Weights of a small GPT-style language model, trained from scratch on English Wikipedia: 7 heads of 64 (1 for keys and values).
Each number is 128 + 24 x the weight over its row's rms, rounded and kept within 0 to 255. Layers, rows and columns count from 0. Numbers have three digits each. The size before them is the row's rms in percent of the matrix's.

# layer 4 MLP down (transposed), 2688x448, rms 0.00965, rows 2613-2675, columns 224-335
063:132136124141100113147099157153142124111147178136113116147088169164128139111174109109146112101145122190072131118134096162115146136065136130129154128132130130128111146139099083160145114158085124117135140112131095139111102135166106154082160155121139118102128117119142160112116132131102117168146109099105120116108165115107128105140142122111
205:097107136077140155118113146179087134147161133095177176128145119114145150163151133118086103123116136140178181194153133132155121128140111166147159129127105162135127106125077114125127141139145108097116146124130141135170085150124146135168117104128148093162118108120165142084137152124116111133136116142130149105111127120136156156095169151099
076:121089153121100162142129180069107106109113158144101118106133095151138133107086147145117109095103148070101112115143130132143108095149130155109167141136138177105165123087152123141095113187117130153130138122122179143129129183119137109110142154120172110113140103102130104138125125112111123077133135089145120161141119129144117123086107092147
065:113110159135079115141138123084136085099123119131092114130095133162118096134127117113143137137109120127105118132117099116188108100124121134114128142092160090133136173115111164137135160130143085148145078116171135156140171133105145120084150148073086096139092107139109122106141130105107162122141146101146113126144122163129122172164135117146
062:148117150142095150131126143088179098155137167123187188114120115118167135090097119123113129074138126120102139094083134171108157113153123149149132123106191098124140147125148092162121162163155134107133139080105192169120145142107105157102112103113099134129114150117138131141131140129143126106129148102097127134118110146140130105125134148130
066:128119140135164140140153132124138163138106137110153133117141119116120134124157121121077107179093119067162132139135155096131103123127139116118112166109124132117158112181157113060108112101130132075117108124112087117114137090130126137149085126110162131117130132122117119160103145090135088073117135159120142137116118099136121143100138119087
060:109165145125135121159175088132131138102160088079124077106123150117118112138141163134114095090119118092126140130158126121139095112144160215153147132124083146118118122116133091141143087122101162112097109150113163169099134128168127143118158168173134094146130153114142095159153109146145140134122115112131104141124147150099177123157112124152
071:122120122129126169154147143157177103104102146083145094090120121120093122136133093092094121142119107133139097160132112094158158141085152168174125159146148149096136101118119117135130122111132153091119132126099166094096127114135173171132086118131121129109153103124089142154107109158139103117102109092126103101095124085178111114144124107084
068:086113148106123117132104057141166126087127118139157130121095144161115112144156110095072112144146100138186092143152099133194113114134136099118131152149123124136141168162109118115149167067117126100178123126152128108143098120130167126147107129101140139110156105156087122124150119113122117115129143096176096124137106109213155110121142130140
060:145089112115159180128146153111111109121110131086106102128178096077152129133120110124128131107151146082141176127164143109157111170155131180139130112117123086107108104101176092165105095121120117113114166136108166128110141159095106127165124126138191163160133100134150088137113108106128130102123125165122129126134139130138054141098100159140
043:089112128127107138112138125141153138128124130101209071174116092093163143118113108139141088141146121143115129114110181174138132180136117099136122126123104152169071147173139108157121071129117122118105125136136140101110167114170102130076131149182125113115142118113135129119111135148112111146106128117106155145107204128095098118175116118157
059:156100099107103152138132157097121106113106212128142126122091081143144134116100127135159134088115144152058159119095098145121170112083163169118121144089162106144136136138144165148118103135131132134124146090135107145099151135117082146096123138063093086139067158117162131139148128096088176119130145124130133133163098155168104105112141107113
074:132094114118147132137111221114141111120131134182115149139136158163121133146107160135149147159153128124139129077118114138120139122159117112097127116128139092122128109121152095134180158154108100141158144117135089142123147139117118110121143119104186141124162113127169135087091138121084144095051151117160126105109099150125108121108084111111
066:099119132101109096138114107141160131127111137111114081121108145136112087148136136104136159158129148126097096107141096125126129120122129119080119116144095095095114162145101147152148138192124116157126113102134144107127134134122130104145142096104139149082174122094112110080132111131104159106091138114175123097096146083179107115157133123124
064:149155126085111138110127184094114147134114168163134164113114116141125134137130090097173095099162104151182186127085132128127151127102121180124124143147142125128128119127154154112148103138109120115146161152116134156113100157129118120143116133120159108112099141113124147148117159159116120165131144131114106094129123204134149134142128136125
074:131114104114163111113156132103151178177101133107125152116134089118131151136117136109146130149137151113089115149119145096119102122132096181115123142142109102137135125152102149124113120101144161133152113125091115133135153097096083138140078097166177145116118127147144126107129145128136123053100160099156111133099151121147121084132140158090
063:086142145122116112130134054209139138106120115108175121067108125131107154088118101151122134130143091093111129137126101133112105079128104184169153159118124110124144144134091189116126127141156125158123143156179122132145113116128164134124132132118134136142117126145061123145148182140134114116124117084136151106095148147150122155157121129102
057:089140119124093175109149158108083104090115145132090097141118096120165109143115117147124142079121149133123079120139121128138105133123103130148084124117137065123142136072138091116141109145131125134136152138170127130139112108130142106124185166111148142150142112127116113071145108116130140128123136125095117152143149108131095117134142138150
081:122114132132070083137139123121106086112157120143122113122074148148126099106149140115112138113102136119125088104125090173157101126134117125097102129083166081106137152105115079138122167150137108149109081109140135133147120127121121141154174142120122130167157092107107148109147167113112155105096110092140149142128144119096115173149125094136
054:134131134116129148109117162098087108202123131128121146127155115121125157116122152129179170091134110124119153170129162104086166143112146158137120131131157129154138128084128076138151130121110164125150127124136134152125160131112110121125161143105108127156102151133166090132135126129108173119158106143097123130157139165146107135153145158112
091:113118110177104142134144144168122100129097093107102088142142096069144136158130151122110102115102130093153082159132181156132139144186134102186120098133134152133058094121133171132086077170136133136099134156120138098103129144098144136173124130180123102140128123131121134131105143143137102169119136133116122103125121157136077130132127168134
288:144095136106174142057115144129146106062164113110133126147124160122122150120109153148096101137123117115143123113145112110110107121153134179160138134117100095160129153097078150150093108135133114110104087121109114107167131138138139119151139094113147141091092114140136122117128096152136140120185125112159098141105147146127092085114151114124
054:137132116076123133130130142102103106106114142131110167118147114127128158149125142110175142091175106127127112152126095145123151147123113177118113148155142131099104113135111169151189115149140124115147142163103107165127092100092176122161164160140136164154114190142173126112130137126106117152089138118130088092118113149133144162158119128102
067:098164121097092126144093144093158088062126139133114110106078131189128085137144101120131093104139087150165103112147126152156137100135127123130094116099139155096129155146084115189148116150112122147106122124119167109097119141160150112131127145096130101137137126116104155117136130144098118157110117134125120155135105158136120102150127108151
091:144126149122125155143157167116087147161117144118151134122163137078109166127136117135116134122151184095101166161150167127112136144123157165146181109121131148137099116120166052115120116136079131138123149126124140134094165115134078132108143156134095139145122127096160085161129108105147141101135084152089143156156149103108096111122151166118
055:121139118110189123139125092100111134138135136145150132140151152118084115149141121166144123160160139123132149148110104138133115117088083117103123135107118110149124192128123156141171111129119125132141106123121110194156157118110095167157134146151118153132133128149179097164135113129109151113115100113112159119121149113084149183134117130076
061:161134129119139136152154122109142128150120116077129113128149121088127114145120088124130144145079111127162135197158175072143128169129135183138085152136088142117098111100137121128166142124126120138115093137107144122126141131118132100184115126158069142160111142145152102118112096119130121109126130145099123138124109166112121140127131118118
156:061143124143127104146129175204134128139135138102139158141155123129139095113145183114147144095128110145111119112143121148114146094097190198130123163131118150138143135148089110108151105115161127135150124119118128129141150119130169166129128148127172153097144128129122105089173134090140124170196130106132123117141142157157140101114138125126
076:132154113124142131118165183094116139133115100102144096148144129086144141110103146116164160103164136102114135164104145098115124160165122171165128102103152142126126088132125076160112138139104155144131150139131123165171149124105091105106109144167100170160125131107184086150156129113148103112123116106125104139126131125079108088140142167108
075:118105106142110165147134123114121124101133125124158132132152122132126094118161117146113130155121140142114097082127092182144114139111130159151134124096119074139149110142143103105066156120166127116134115122126155108102153133075136190125137120106125105170137101124159158145118131132096160095114143147130175106132122077100106149137114133107
083:141131131138156162114152068150119150163146104127130166121123097084114153145131133134123105101112149099162141148116165092140083149163102152164101114112084143112087106165176093114138098092113145111135112116108119136132136083118108124166089141156167156095103145132134112132124132119163128106115135141138089148108134146110112143111129148121
075:070101137150098115136133112101167141078152141096098095110106127118162108128130149103087112137137120103146140118116091134157145145106145170158121150142120124096135136122099134118155135099133158055109123120108157108129096154144156182103140049134100143112145147107140114118131119123138103158137102103118131125101119104134125092154157124116
061:118127127144171167139176093126112140130138130112119112107123087064103146128146162118117105131151171064143128128122170119116081142164109134171174109117107122149129141170148076093098111095103115108119157123135136123124150100105103129117123152171200143117133084129167125144126112109148106044104136152134141125116166120118112119113130195147
078:123116147119104115105111083143086130165144121099155139130123114141149133122108121130150125103140162122126153130124096128079144133133117173129090119134121087145147124136125089116116103137135131128124125146155106136142130134105118148106124132092151153121131130156138115106131114140143147136149111134109091112138104150097176128157143135126
076:079117137133117119160136091169149118095130148096147135106121135132100112111134103112155121124138078158097115116092087168164127124143137091084113140117136081122128200196102140147129120132175086130107087125139097155133133121139124146150122105093164147125113157139125112147108162138097144113155196096155091090121124148181112169124104096139
063:129088135120153147118140165126155106175105115139170167108119097105117176104095182067111125134107101083161114173115172136113118123137110176171135122138093168151128108176129107077155125115112164094167136130110142130177134113115146123122121128110105132127127152126125107182127137113140104136112121128116103130101122161122136135137131161103
054:093121119156172131126146101067112146161134134092156185120133089127143176102104164145146135105147163122088164134150148111113123139153111242149123117127107156164130108142163110132100138090108174113143128132100154153139130153107129137086140082139120137105101179155124074117135137105141127143179141117156104143110130128116115076105137145163
114:116137156141134124143131125061119096119119120088102089094113109099105172115120147112114153072100134140089102161133151159127115141156116168121125111161093137098088125123132160090116173119137172203114165156102150119140163143078135150123152160140133102143144159124100104149161107115131139151132123122121104108164126111172149122109134132126
052:156130135136154182130112179184115148151077144124108155063102159109152158108130138122126145156122120119118183148144127101079132127143115185131128127123089125113129084126143116092137120146103117123152140131105095107120091121134130139137128101100135137140175114124144123149122127109137113104087098167119126074117134111147149145152136119099
074:086162137094107115132121122099077119165151159154131146137121142171159113153122107123144112099142111144078148113123068135115122069062146139072127126114123123160132127130120145127138104135116140136133121100140135159149146139169093135089138152090114093073153107102099153120129107130119204179132097119119127138118125127112145135118164099146
056:122146131164102100127175094165142115103121113123137088101116117138113122119125129134102101130119123086112121136084127127097144096129127196188132157103139104115147120158119143111110116146150127152146090091144182148155145136132108138126151152115163130134136136139065120126172167122130166143134120105128133144118124128120113130119136124127
072:130096108159167128082147092142127120119077119111096107158153093096132144118102151083169170152147142121156144172123128100094128157130119116133131095154132134135131116121140129090112127134107134140106152178111085122145119099082141120109146119150144116095136156163154083116165106103118110131146132127128127093111136159100150166121185147134
064:123141174146143150103118131131089124108157133146130102102125131122122090118129099099180160110140124123138142100110093095094114124101164126127126121138134135101116120123093125119177123161160134147161147147153114117166112115129137091101128157086197134103122110151119158110140112143094143100122088139136130100120135112135097137145117132117
068:131147141068091138125148123039112107088114144087135154132140091182138138101085112116151125116104118125083137148101111100138115101186112114131139102129163128096122123131112159175120136098123125165130115135126141181124117098094110134115098152109118103104126162133135123097114133112103138144131148143163109123141093170142132098145131106155
079:147141135123145153103148152169104137146176123119090147075138104106102122128135093163110104102127088095142141143127112095127097154138142206138154170146125121082110091088138141112128151125124107131130108148140138109157094109124148127134123126139143138117156139124115155124108110105161117104111111105113090116111111124111134122113131139120
069:118112142114111071129114087084120135119111140127135106169134127169161155120088126127127131127136189130126142131116142102104133110123118130132128138160127117172143156128126141152142125125119137159162117117132169121132120143129136136128136133112101128087158098130097098136115118116115156152171102113133169145146130133123084162110119139143
069:094130116131076116133122148128142102082135148123087112123095154166158081116145115164119140109129107156114100099124113173168092092119145149120095123103159131147101109107113144134148112128136117090097111113161101120123084174173113100118141175102123073172136110127121139101116183121126124126140139115137143147115134115117145110148125113173
058:091121104127103118113104155069135095056135124120148122100110120213133124127085107134125101106126097164131080109131102143147147094134131145173108148121126160154176134146080107160109142107136132138174118103125132117138096169135119129124121128096133144126111111140066148148148129139147153150119155110151118106127115163157155120167112122158
063:114095150150070110170147156122151117065115151131131095128129126122117098139170087107110114168119100179127120126129106127165156145108154084127137150139164106114173185152110107120142137126157123122112086104167127116103127128149114142104141093120116130106131120115124141094112110129098100135133115116138137118130112134118089125121179107113
082:141116154149088134122145118113126101087137134101118120078113140147132072107130101134131133120130131142083129100114117166136145107107150142125144168121129088144132132092106136111061145173141096145172120099187151112141106174144096146130139120103127096151150125124106149110146160120086175128124117110114137102111131087119089129117170110132
291:126093127113104135135109125159149127085103129137138146115119159137104099131098128109086160116093127115122142121082068121108119135174140188130157131117119131121147094119105113158130141170136116096093131120111152096108129143099133102125152144144177132140140107111099118136099158150101131152116112143147156066112127150098124149134137114116
052:108169123158186072104114091144130141142112153124179146112129124198103118110109147127166143116108096123126144080117173130113124094087125165118113099119109160145146126140105116148115139082129119177114157129128114091097171156136157127158123112118138066121094095168100104121141146147114130152138137134127165129157104142153141111103156116127
064:100137142113095145137126124132076112160163151132105143133167153130145133096112142129175140081153132136078138140114148153125133083119121166124084125084152119133146158126121079135139127143123079145166101121164117183115136128158120127116161147115101129151090114115130125119126159104100172134146128125114132159140141153090167127181139144134
067:137128121097100145123127186087155133077147163172145159110105160165124091118142086161150153112111117163115157119093132093110137103102139142093117136108119104140133142074110113129161134103121114138130105130154154107109136148169107164120148139135141077173103093131141158120088140120103125118136119154105152133163100174064124133126136135151
058:118128119110122142143157089093109085167103128139117107096136119128158138118104128159171174110150128163095140108114113154109155103072149168127148124127128081114161125074133114153140131161133130160135153131131178153134112134125135122118169119106112151133142121129132105121108145128116160162128092155122114093123129132089114139090157124123
062:145140120145108102154111150094142059115156134133067113141082105138170104136137104124089205092088111151106118125098114108132163128120135092100128128084135089140158131139142165117173128182131113166126158133129115106102114140069131128101137156125139131151109157162132138097114127100152146152150126134126139099142114124112128156125146096170
056:114127151115096087106145117185128158183125113164139120134128159131094100084091172104180116137157125128097173117103104118079126114081108101122162116090126116136124106134128177107117122143136120128165134133151114157145107155147151123100128132095163100139156101105112135122159152154103125125122108136119146125110148115095162112179129097074
066:097099151090113115138121187161121118134107138155116133142118139153071103140144133131132167149143123111127139091103142130112136127146122133099127125130137103117159151151090175172111114172125074187138133135154101124138123130114141148141112153113204153146143100124147148151092134107063105080057124120160138098140137123156122153150129094136
086:120150165129130123120117165080096101117156134115127121111107106156158108116114128101139127092120114140120103102109140124129107120129137223150122131107132158139114133133096111111116170140116121104155121149144130136146103134141132103085146146128159078158073111151097128118125130121131121174149095117136120138120115140099160138141118159145
056:131114088134150126117125095126107139151099134122128192143116107118123126094134138146155096105166156120141113136114134136128102120143117154132125112134092100146114139129133074118124108092110183125120149139114143117122129141103098139150143188144131106103093113166142108105116159169143142114106131125109112147162131190134120150152128109136
259:119103132087100147097118104130119108114127106142092126120100139123103125128113094109107136117143120113133113151080128073127128150204111172139123097142137098115117136068130096149120136122077141142166116174094131122128096106119092092150120107127168127076123103132101119147141104148154096148135082109158134107102097151082099088138144122101
066:069116110131120143126121147099144109097153165198103142124093138174139113143142115132111146123125143114136153101112070141141101090087141142150129126107132134168130146135078084076140116065116139116143142094141134091154114143140129114102191180076101117146144081119111153121142121120115170127121082136109145116121143139132117151167129144149
062:131156121154127151147158163111088161148104134121124105127133074094135163139114156097109108133116171057110132124159148140116120145147118181165123113118155143108074091116166141113116128130059132099158168126125112140124125120146125139101148170139097097146163182064121148157136140102169163138142152155105134158127145119111133092118129179129
# layer 4 MLP up, 2688x448, rms 0.0145, rows 2614-2675, columns 224-335
221:171120114205123130143171127110114118145100137121088097157142164186124130131146104131103125148137144139107120090142098131115082173119170114135088148142095144073153134129104086125128124101124111143123065094148124141150166108130115108118091103126120168107115128142125127186146095123156158119132139147122106132127125111136085107162133113134
084:121150101141147114123096103121169142117142096111123153128118160128116071180173113117184160140145114187117131145097135160117170157129099125137109122126105115146115128134132153127140127142113109090132118120161112102131141082154130144112119126119145174149112120139092143098132150137168172157135131154137189077127121149123142161138136145083
070:119158114133126143127140094099158158100118122127129118117128110143135132113120122128141135153150109140131137150117137163098174122111111112156102098153097147118134086123143092129156104171134148090090166130070129102161127130160119098158107122151144167151170134124152126168103142160131080146122112145123101123115132115096136079086146104112
076:137117113116177138120134140160100132128099091130091112133112137111106148187130145141142115174124130158128111162198153115153086141106134132108125148187109160167086132162115175133138114133098101117126093134144095083134117097178139053136149136175120135089173135138111155105107113103125113156139105161183115084123163132133099095147125141124
070:159166090145093130133128131125118088171123150141108114170136144137142130117108129124194111100162133197134136136128119132144198162113090155126127112152104112128119143066121124165134101130126141177144160135175135142115123150120133160114147120139077124151124134160199129084169142163133189188127141108145153116151134159117165096130139112157
068:141144121121094147121087126102104158161155176158151163144120083122128101177061114120173145122132128142137164111135119148101141157137112092126112102135122092145113140089118168122143154123170122152156145127159109095158102100117107110113140124099135143136136098113187169099140140132148119122126136130099161135149100117132093144123128145085
072:118156122101166116092116126142066139112160134139132173169141138145192166128149123132178109119118172100092157129129145116101124131181092139098135114129089129162131142083089146147109112163146119167119097134135061147186073137112103079123139145110151109144103149090142137117152154105150173146123123139140166158129125172120120127131117143143
071:222127115091123111118132115097110138120129172152132160094136103125197107147086144157156156101116147116112118109136141147087139130125127131125140136079177133132121125080146138158150107151142108171111094132113142155186145136121122165114149115140108125124129174099206149133131149114129107123130123142114125126127132135095087114127115136127
062:120175126140158108123117126140151136128122116133149186149116154126123167075148119150086117164109162138106119133109113147094138106110120097107121130134087149124113138141087189122149117133126153090128126110146086138129103103112144101108104097140119091106119111138099177109119155111142107138130084123150125109098130126116184106141104136112
058:156139112106128132186107150143144138118166137119093172095152122129149102128094106161111155116129100130123143126164123107147105111121117130107101132161120112078161127108152175138172131150182164098158125133155143118130120140147178126145091096089149172154182117141129120137112110163131181127144131150122110137125095135112134083110106149148
071:110136127145161112131108095178133142137138055133109120122148182106107195119126103115113147135136120139161124141135156137142099153107080146141154100189125142078122115141116072150114147136135144129139134147119109118159128147150181124155117174144125161136184133105099142131138137147161102129126107142125144149118130147116155128151121142113
088:106167115109122114138121094123131131150136129095135123149127049090141033107151138122110126101132133145103105152123125116148160109136129116140146149117102144131151185150099177133134104142124145127113117133139197125142125110133158182131137171125159090127128110163064104160136136136163144148156113146112133154132154117133149127127147108128
069:149086115105148136116092130146128129111141115148145163103120126137155103099101102173113114142112149128137134115089130151141102151131123156154141151092154165104155068098112149112121127130131150136105130130151122194161125137133161140144094119094133069155123131169149152123108155092113121163136140137084115149133122155065116129146154110112
074:126087139130141105138126102156142129105146106111132097151136117120151120134158138135100174132090138094099094143164119121120110140154120096104129106137129155140091123157126088153120147140128140107082097115096134108150133093108137158090125092146111194147187125104169144132116109128143113073113079116175146118108124074153104093143069134122
080:091117131129140158137113102079118101095122100163149134110147194118131110084188132148058115112105140154156159140120140155151109137102151126142150147102127165121118129090152100125108145115101102143116129110189148158101121161139120165146165160154133095121120132119125130136118127111154147169144098162108139121133100138101139168108156133151
069:155173102161127089141138118104140152113129142153096144129133131174147055206089153101088170112115125139152135103155142106151157157132163127082079103112138125111162126109163093106142156126134117134128134116084148116120143129119093130149139096093126107140146116129177145102104109156131074134117161150205117111153124142118150119101151095137
066:155074136150160099135112169145161163132122133097172150087093134130122126091134126142162106163145139127149151119122100159126097132115109156149153138119156119122100094156112205120124129119143130127153073139092119124128116112124136142135099102113135142130144136140142151164108134127120142124136108119137160160125125138076099158114123103077
082:157183125111165149112130099154144136135122132150124096100152120131183135158123140125129193127100127157110165145091120109121190097083093127165124099155122141154167088160138194110140137146116141112143138157126137137117151146135142115111123083124140164099097174120120100143135106138122097129163117165133084059167114136118167106106136120135
064:111123124148131121158143142132154142111134105117115090132118125097125162110190114129073075144128107140134132125136121119125093138139119090120165115141072129155089137116114158099114125149130108100115155150135116111121113116169118139110117140156146139107080092101079154167090118137151113144149120161166118154101114138137120122135095112154
096:127106131099141123084111125113148132099148162126150189143118149161103117139099087147123151136140153133108159097118105085117166129109140119097117137127091116116133133168136144129159138118120142077137110112077135159113140115137108099086114141123155127117146121123132137113160076119133192125166103107123088159139127122086154113141111115132
252:179145114109101074130150124110190159130140092125111135120142153119153118150142151146147105135142151115135151124110115132122073096105095166144088115120151150108125124166168169121120146110130110142125185117103181119133151132139113151107118117152135074134176153156133123126104192070121145167083135130121116133129143068153159149105130146151
070:085085144132142108105094113098139152132138140132145128147120108141117052112124128142069092137103176102116120102143136113118118079132121120125134123106105149145062108106098101121090172136098133123117117092096155085143128146139060151141077156137150071085146100160070157130106116153165184106113109112178176154113117101090109080133135121134
068:153067139123153126101155144110102141138154135132146164128131088120157102056067113117112163126135178141102145120123132145135157128104089139102127127113124116151105124145152145122137124160138162120157063126135087102117129132135105125096114140111152191111122147079173109106152146137142184105113139090136088095122112114129126125139088138102
090:114118101120102109118136129165172148145140093094114126146126137147168129137072102137149116119107089153158101146129096114135127129107119088112116145137083110145132123121129151137169101157150175103130139122111113108144134146129180141167110091112129113126078140131101132124091152130121139166142143137148106100125121152132149157170122104135
065:133173157101091134137133141137145129146097141126130118112140121129130169113113171093129103121113149105148083101155154091156112120127147103127104128130115145090176097118134104082112168151114120103110171116156153108140109153139147115137105143149105087109113119134133139148120168138148106156142118158153108082129100116154118086132105142142
072:121087136159139165120109103143156149127113126144139091144163140150143168140170111132155074142152171097106146100115099145112148098122121123128172106172146150152141096118114085113108112121107130115121160109131103147157105153143123153133126128106114120116126134128119192139144140136120155138119097146181138109107116104126126120120091148141
154:173109097095126121094152116038143118124114119143092139127122139112082131143156111122141135117145141135120140138124134148115084149191116160122123115123145135097121114129150148121105121133084122149126143111094119134103118131139095120131116143107135136148122135139176175164118123160122139119056094127145125132124114085106133127147143149103
076:108101144111101119162121091091120195141121136144139137123107124132149089170103142138086078130105128125134131103157115160146098123119157088144152151149075130119113167127131147114150121114152128111113107161123131124105098118149147174139140119131172061111130140128082132123086137149144179143138121161140114125143125092134161128106105113148
080:132157136141131107125115111163145133124133169127101138129164147133117181158137130096146144107103122133124174184123141059110132104136132127157121131173103163106110116097111152135150085159085156114102151145118149105123134107140136057135149122181138145105104129117080083130152144130144120121119076107139105125122116174136193124100114113104
081:106119140102139122129123106098157114100119149123155095125134177137142128115105110119107130153150126138112142122128091166147141101089135102125114122158160144159158120130127170157112134113151116111090140120138153154098132157122126171121123112130088071177159115102130143109136118104138160145131101162091159132128103112092139086141110119131
083:197108138090149146122137143084107138145114108163165163113128092135097126146130135154155120102130102152121138132121171131090115120140110111115153144133155123113096160142125114150135110129101107179147082139172041135162115124167106062149121169137115087121115127127143138105105114130129139112108141148139132183120113146115113157120145160139
064:111100103108118081120122091170148092123104111130165145152134170150166141118082115172127162150108126161142124132110074136142139114113141103101082144150100132108098108103163223139170104155132170123140110120144141163149134122118153127157123129119104131154103143151111127094129142125141129188157137116113085136128116139112139099147164097092
078:150186151146108120125154150184180135131144114145118093145123116108096127148138104091125102128082104145148095123145109083148097112139106091132188132132156149140118147136151159102130146158110127146154126127105142156100119132159147128142091123153114107165115118112139122138125118164121105174118131144139153137119124100108105131102119090130
084:159115133130165131094071125079138118131125133167115131142109126149132149087121149130104161130133140095144140103135173112102138130125122165137138091104124173146128085080130120124091160106093104120143157108125159127115111144143121107081145144164097109102164120128183126142166112133161113161114072122160118142114128125123146118126172142088
073:158124114151097147134129095125150147101139158126118102140119116138070057136135112151091089156123138146105123106160104129116110124139154119117114140119185150100100152137110102144145101130129109132103135131129156093105148120136111202130107125153169125096138106108100143090105106143141155116150153140152136109150101127137124081136152125152
063:166147134093094145144124137087150097118120127131105093168113130109086059166169131122093097147101102114153129143106124144148135089136133083108098143146123120106107161130119132109142101128150110127108163154128157100101142148165143099150123180104115097145173067150131201128114134121108097133088108148106171179137129132104125160139135079115
116:137126132102092130107146126112115167099143142157144183135131133136136117176110108161058114157128110104157142096089076133100132105108128125142167132063121137137108137139121131124115099127166084117143106137180122136131131136173141118145143109117147090143143151104107126105117114143135173134137101140155166108126107156094116161177152123124
057:113132140135132124136136120111112121133161121129135101210158146122099129158128108104067126096099151140150095146113130081152167122128132111146121133146107136135132157156130100133106124127110179118082102099150114126170140139130113173124146167097145112081085141119099117114111131107155111110140159131155105176149143145150131106117107135111
080:170141134156142158131095136136159127109130133103084120100118168087079125129145141114178122123129106120165113123130141116132105175145142135153140113145117126099118136149100124136096144110138064175122159134128138098084109123126154096162116096113123154196089105157196130146147119160134026116089149119086132132134121116137149159144101140079
064:127075099153128140136102120108099108087118126098122146125131127119105126164108109065167172145107164138137126131151107120142155150156120107096091083157119131112161138107139121153130130161110138093118161125131118118094126130121140106135063125121125135126129135070160116130093131137126077111149149129142110103140132136078148090142118107141
080:122162146136092146161120121100134134161185140141170123132112116123107086150136119164080104115129120110124136110129118145131126093145114134138124156087136126101112132158152122139120123096157141103154101100094153144150135140169124157130098148092111148184172113097121149131102116165141140111130110160111119185141133094120101078112120133112
072:138113114140140084148110125165160145158099118118141155156139145099150150123115149118105102136092140169125121135117120128166142134140125147130115126148099147103130106172147123112122139117105116144069135118131117109113123152081139199162146133147132137122132104155114132107118149124152146140115170135107115146131105157112194133091127115127
073:129077139138140114131127113119122110146164120148100108149150187065141074150162144147144116125114127164162129120110102154139133182076142149130102123128110106138103119094145116115109110130123106135138154128107142106162136155153138124168174138148112190141134083147075131125172085147137134123096088134052116095122149104112136167089125124081
083:130117124134149128121087125054157116116096099102164116170138149146134175134131120101121159130150155128118114132125125146128166094131126092110136094131148133138172127168135143123094161109145120133147155085131081130147128157094082151131140091125113103151091117137152137123149139104141087133126144171162184157141135106160154173165132140127
078:163153150154084169146132127136135117113113102114063129093111136108104097134121125153082121131104080153112109128135133149162141144109141117107121134093136146059133135183136148134148131140148079098120120157180117130151126135151156145117095099140133165153131139150127155118127128148147121095079123136126115068141126127099146106061164156110
071:135142137119175144128110107126121148144125089163115129120123150138106119152109122113165152121143114135123155127125138127109192146120102111101105112153114115121162114177147144100131153105149122150166122133092142143133134103096171120088094064092110152091130151135123110133160115119084108109119145130103115110141145177145134141150122099121
065:107139150133109109125144081157109142127128156132090151130122138095134103171167151094150125142124143114142137131107117116108127108138124106086149134119116112094120144138167154107171092145140110104097116149116133115122147091136112101118078138133151130154174133108163098089141134154126130130097105102101135101140120128124129128086100114117
078:152163111125162135100113135139141116152117118132107149142117086107184151147086163127155154099129112134141093149103149140082111109166118145123143107108081135106087099126115128149115117142121154147136165139088126134124131155117151112117081143109131104151122127099161133147137158166132171138102142126132102159131124109128169114173117114159
087:104142131123151097135106142186118148114111105137118144133126166097155166151131115105153139113115116146156133147105133095133141119145110139111134083136115164105141106176142120142168128105150113107078136142068098128087133134145157071096108065108077144126134152098159083125132131164126117121140145146159113118153129159128171138151073117123
227:142114133114133095108143120137110145144120153096105147148123142144120161124147112139098086118151144141143119132125145150137145145115095125135097120102128137113117162162144143094157108124102128110156122103130121125197179125133094143113138103131099134118102155147138140109173138105160125118156110126112133139159132121142163153128113137154
066:114109130107049148136172136163109102126121138161099125147131081100106138154116105103096096135159159141124129149125096109124142144124123119136119153137168145130110153139138126143134101115167130131143115157136141128112095107116115113100129133140104202111141147128132128107153115146120153130111132095141088100096142152135112097109097120132
074:085141130136165131142103117093184140086110108149112068122115141125154114144158135123095145160116136138138145107131094152109131161107156099126159112123112119159122098107149134106108137096137119133127127138096158081110119153127164135140128088130127089095138142168087124130118104140146084158131154138113130112139128130131089162133118118125
081:101131145153154113123126103167112113116122098118092088139138117112152137147150141100115141135163131129106134163104123159147152138144114104113117106170163150140177114185153123122115111158123157118106145128128112152150125126119163134103101091144109212094154180115052095167140158135130137130126105108167129092125151095150132124144106124133
065:150100167108166138130130133136130126119147126107113139150133164095064134177184133132090101126102120102131132146132119102107129124157116127131155132124128138120102141148117137107120139126123107082112109159072094076121114103187111045137104107108103159163113131108136121161112111140127089114115126112159130169123130088154098114175101110097
075:128077160098174150104103128120134135142099080130147155136164145133091199176146113149170091142159136152136122136096097196136121118127112136166145131172108118143106077180128122143106108091117127116138109115105131140164129127167107109146120075104125146141159137109107166154122124096082097115127093122090101174132123147135118083142144134094
066:140156092123145122160135156130132108106123121137097133105136121153161046206162114140073154117102163138089107108157130111158131160138162115137078121138177147118143164123134089152146130131130134156099116128107127131083164115100156160163169104148164186120095141181154139125090117150136085127124152161115106172148129121143136131092126134135
073:087171098135164110132121138099151136105115082112121128113137173140196126037126122140069148121088124137119115128153106114142110116094157153122128144088111161129148123103158146103117169141135119109127104083116138128126143136116123118121156104163142106112142132158109128104150151119166126173154159126135120099137094108115165113114145154105
089:167065151113060134137141124116187151144090136151116143133118124119122139169133110160101105154149147141125127156115106156120189115134130052123122141152143111120126108174136119127143086110159134148132142134088125125118127138104130143143109125145142164124210149121148129084138128132147123097114131126163162156151144138147099102100129102143
061:088162138100124119117144123118149110097144121114129081113146148125143129162128131120101188145121089114121170116144119123106103142151138085117127128141152134086146129139146166100118137127155106111129103132117149152137136107144139145121115099137112169148189125124117107166153083090089084129154107127130089095104100117123139151119099121131
210:132130155165129123142123105114166150129121142130129119135165127131174142141106136162114121137122175147128133108114129180150114138051137164138145145109117178150110114181117162125147114093186092123133167113142133122143135139148120177122098133130122104160146131107178123072133154102112135161111159146102127129141145107114146156104111146151
078:182120158155117125103156102145119104132112105055165139101123113125093147074101117123129156125134128132124117151119144139121110118155110113139133115116155140071108098145149162159148132180125121159098119144104118152147126142094156157149074091123146181120110135128115108157105128153139080125149162113112060083105132142108152159086145110136
074:094081139134164114123097123072159166142168137126150154132128140163109062147135109179200137138143133169157152145091143160137148119097122130142147131137090122131100147155121110151141085145171159159136112138124148114169135112127153108150125154143119106119091122160157102139113091126104122100131104144139119153127116137101110104144127109108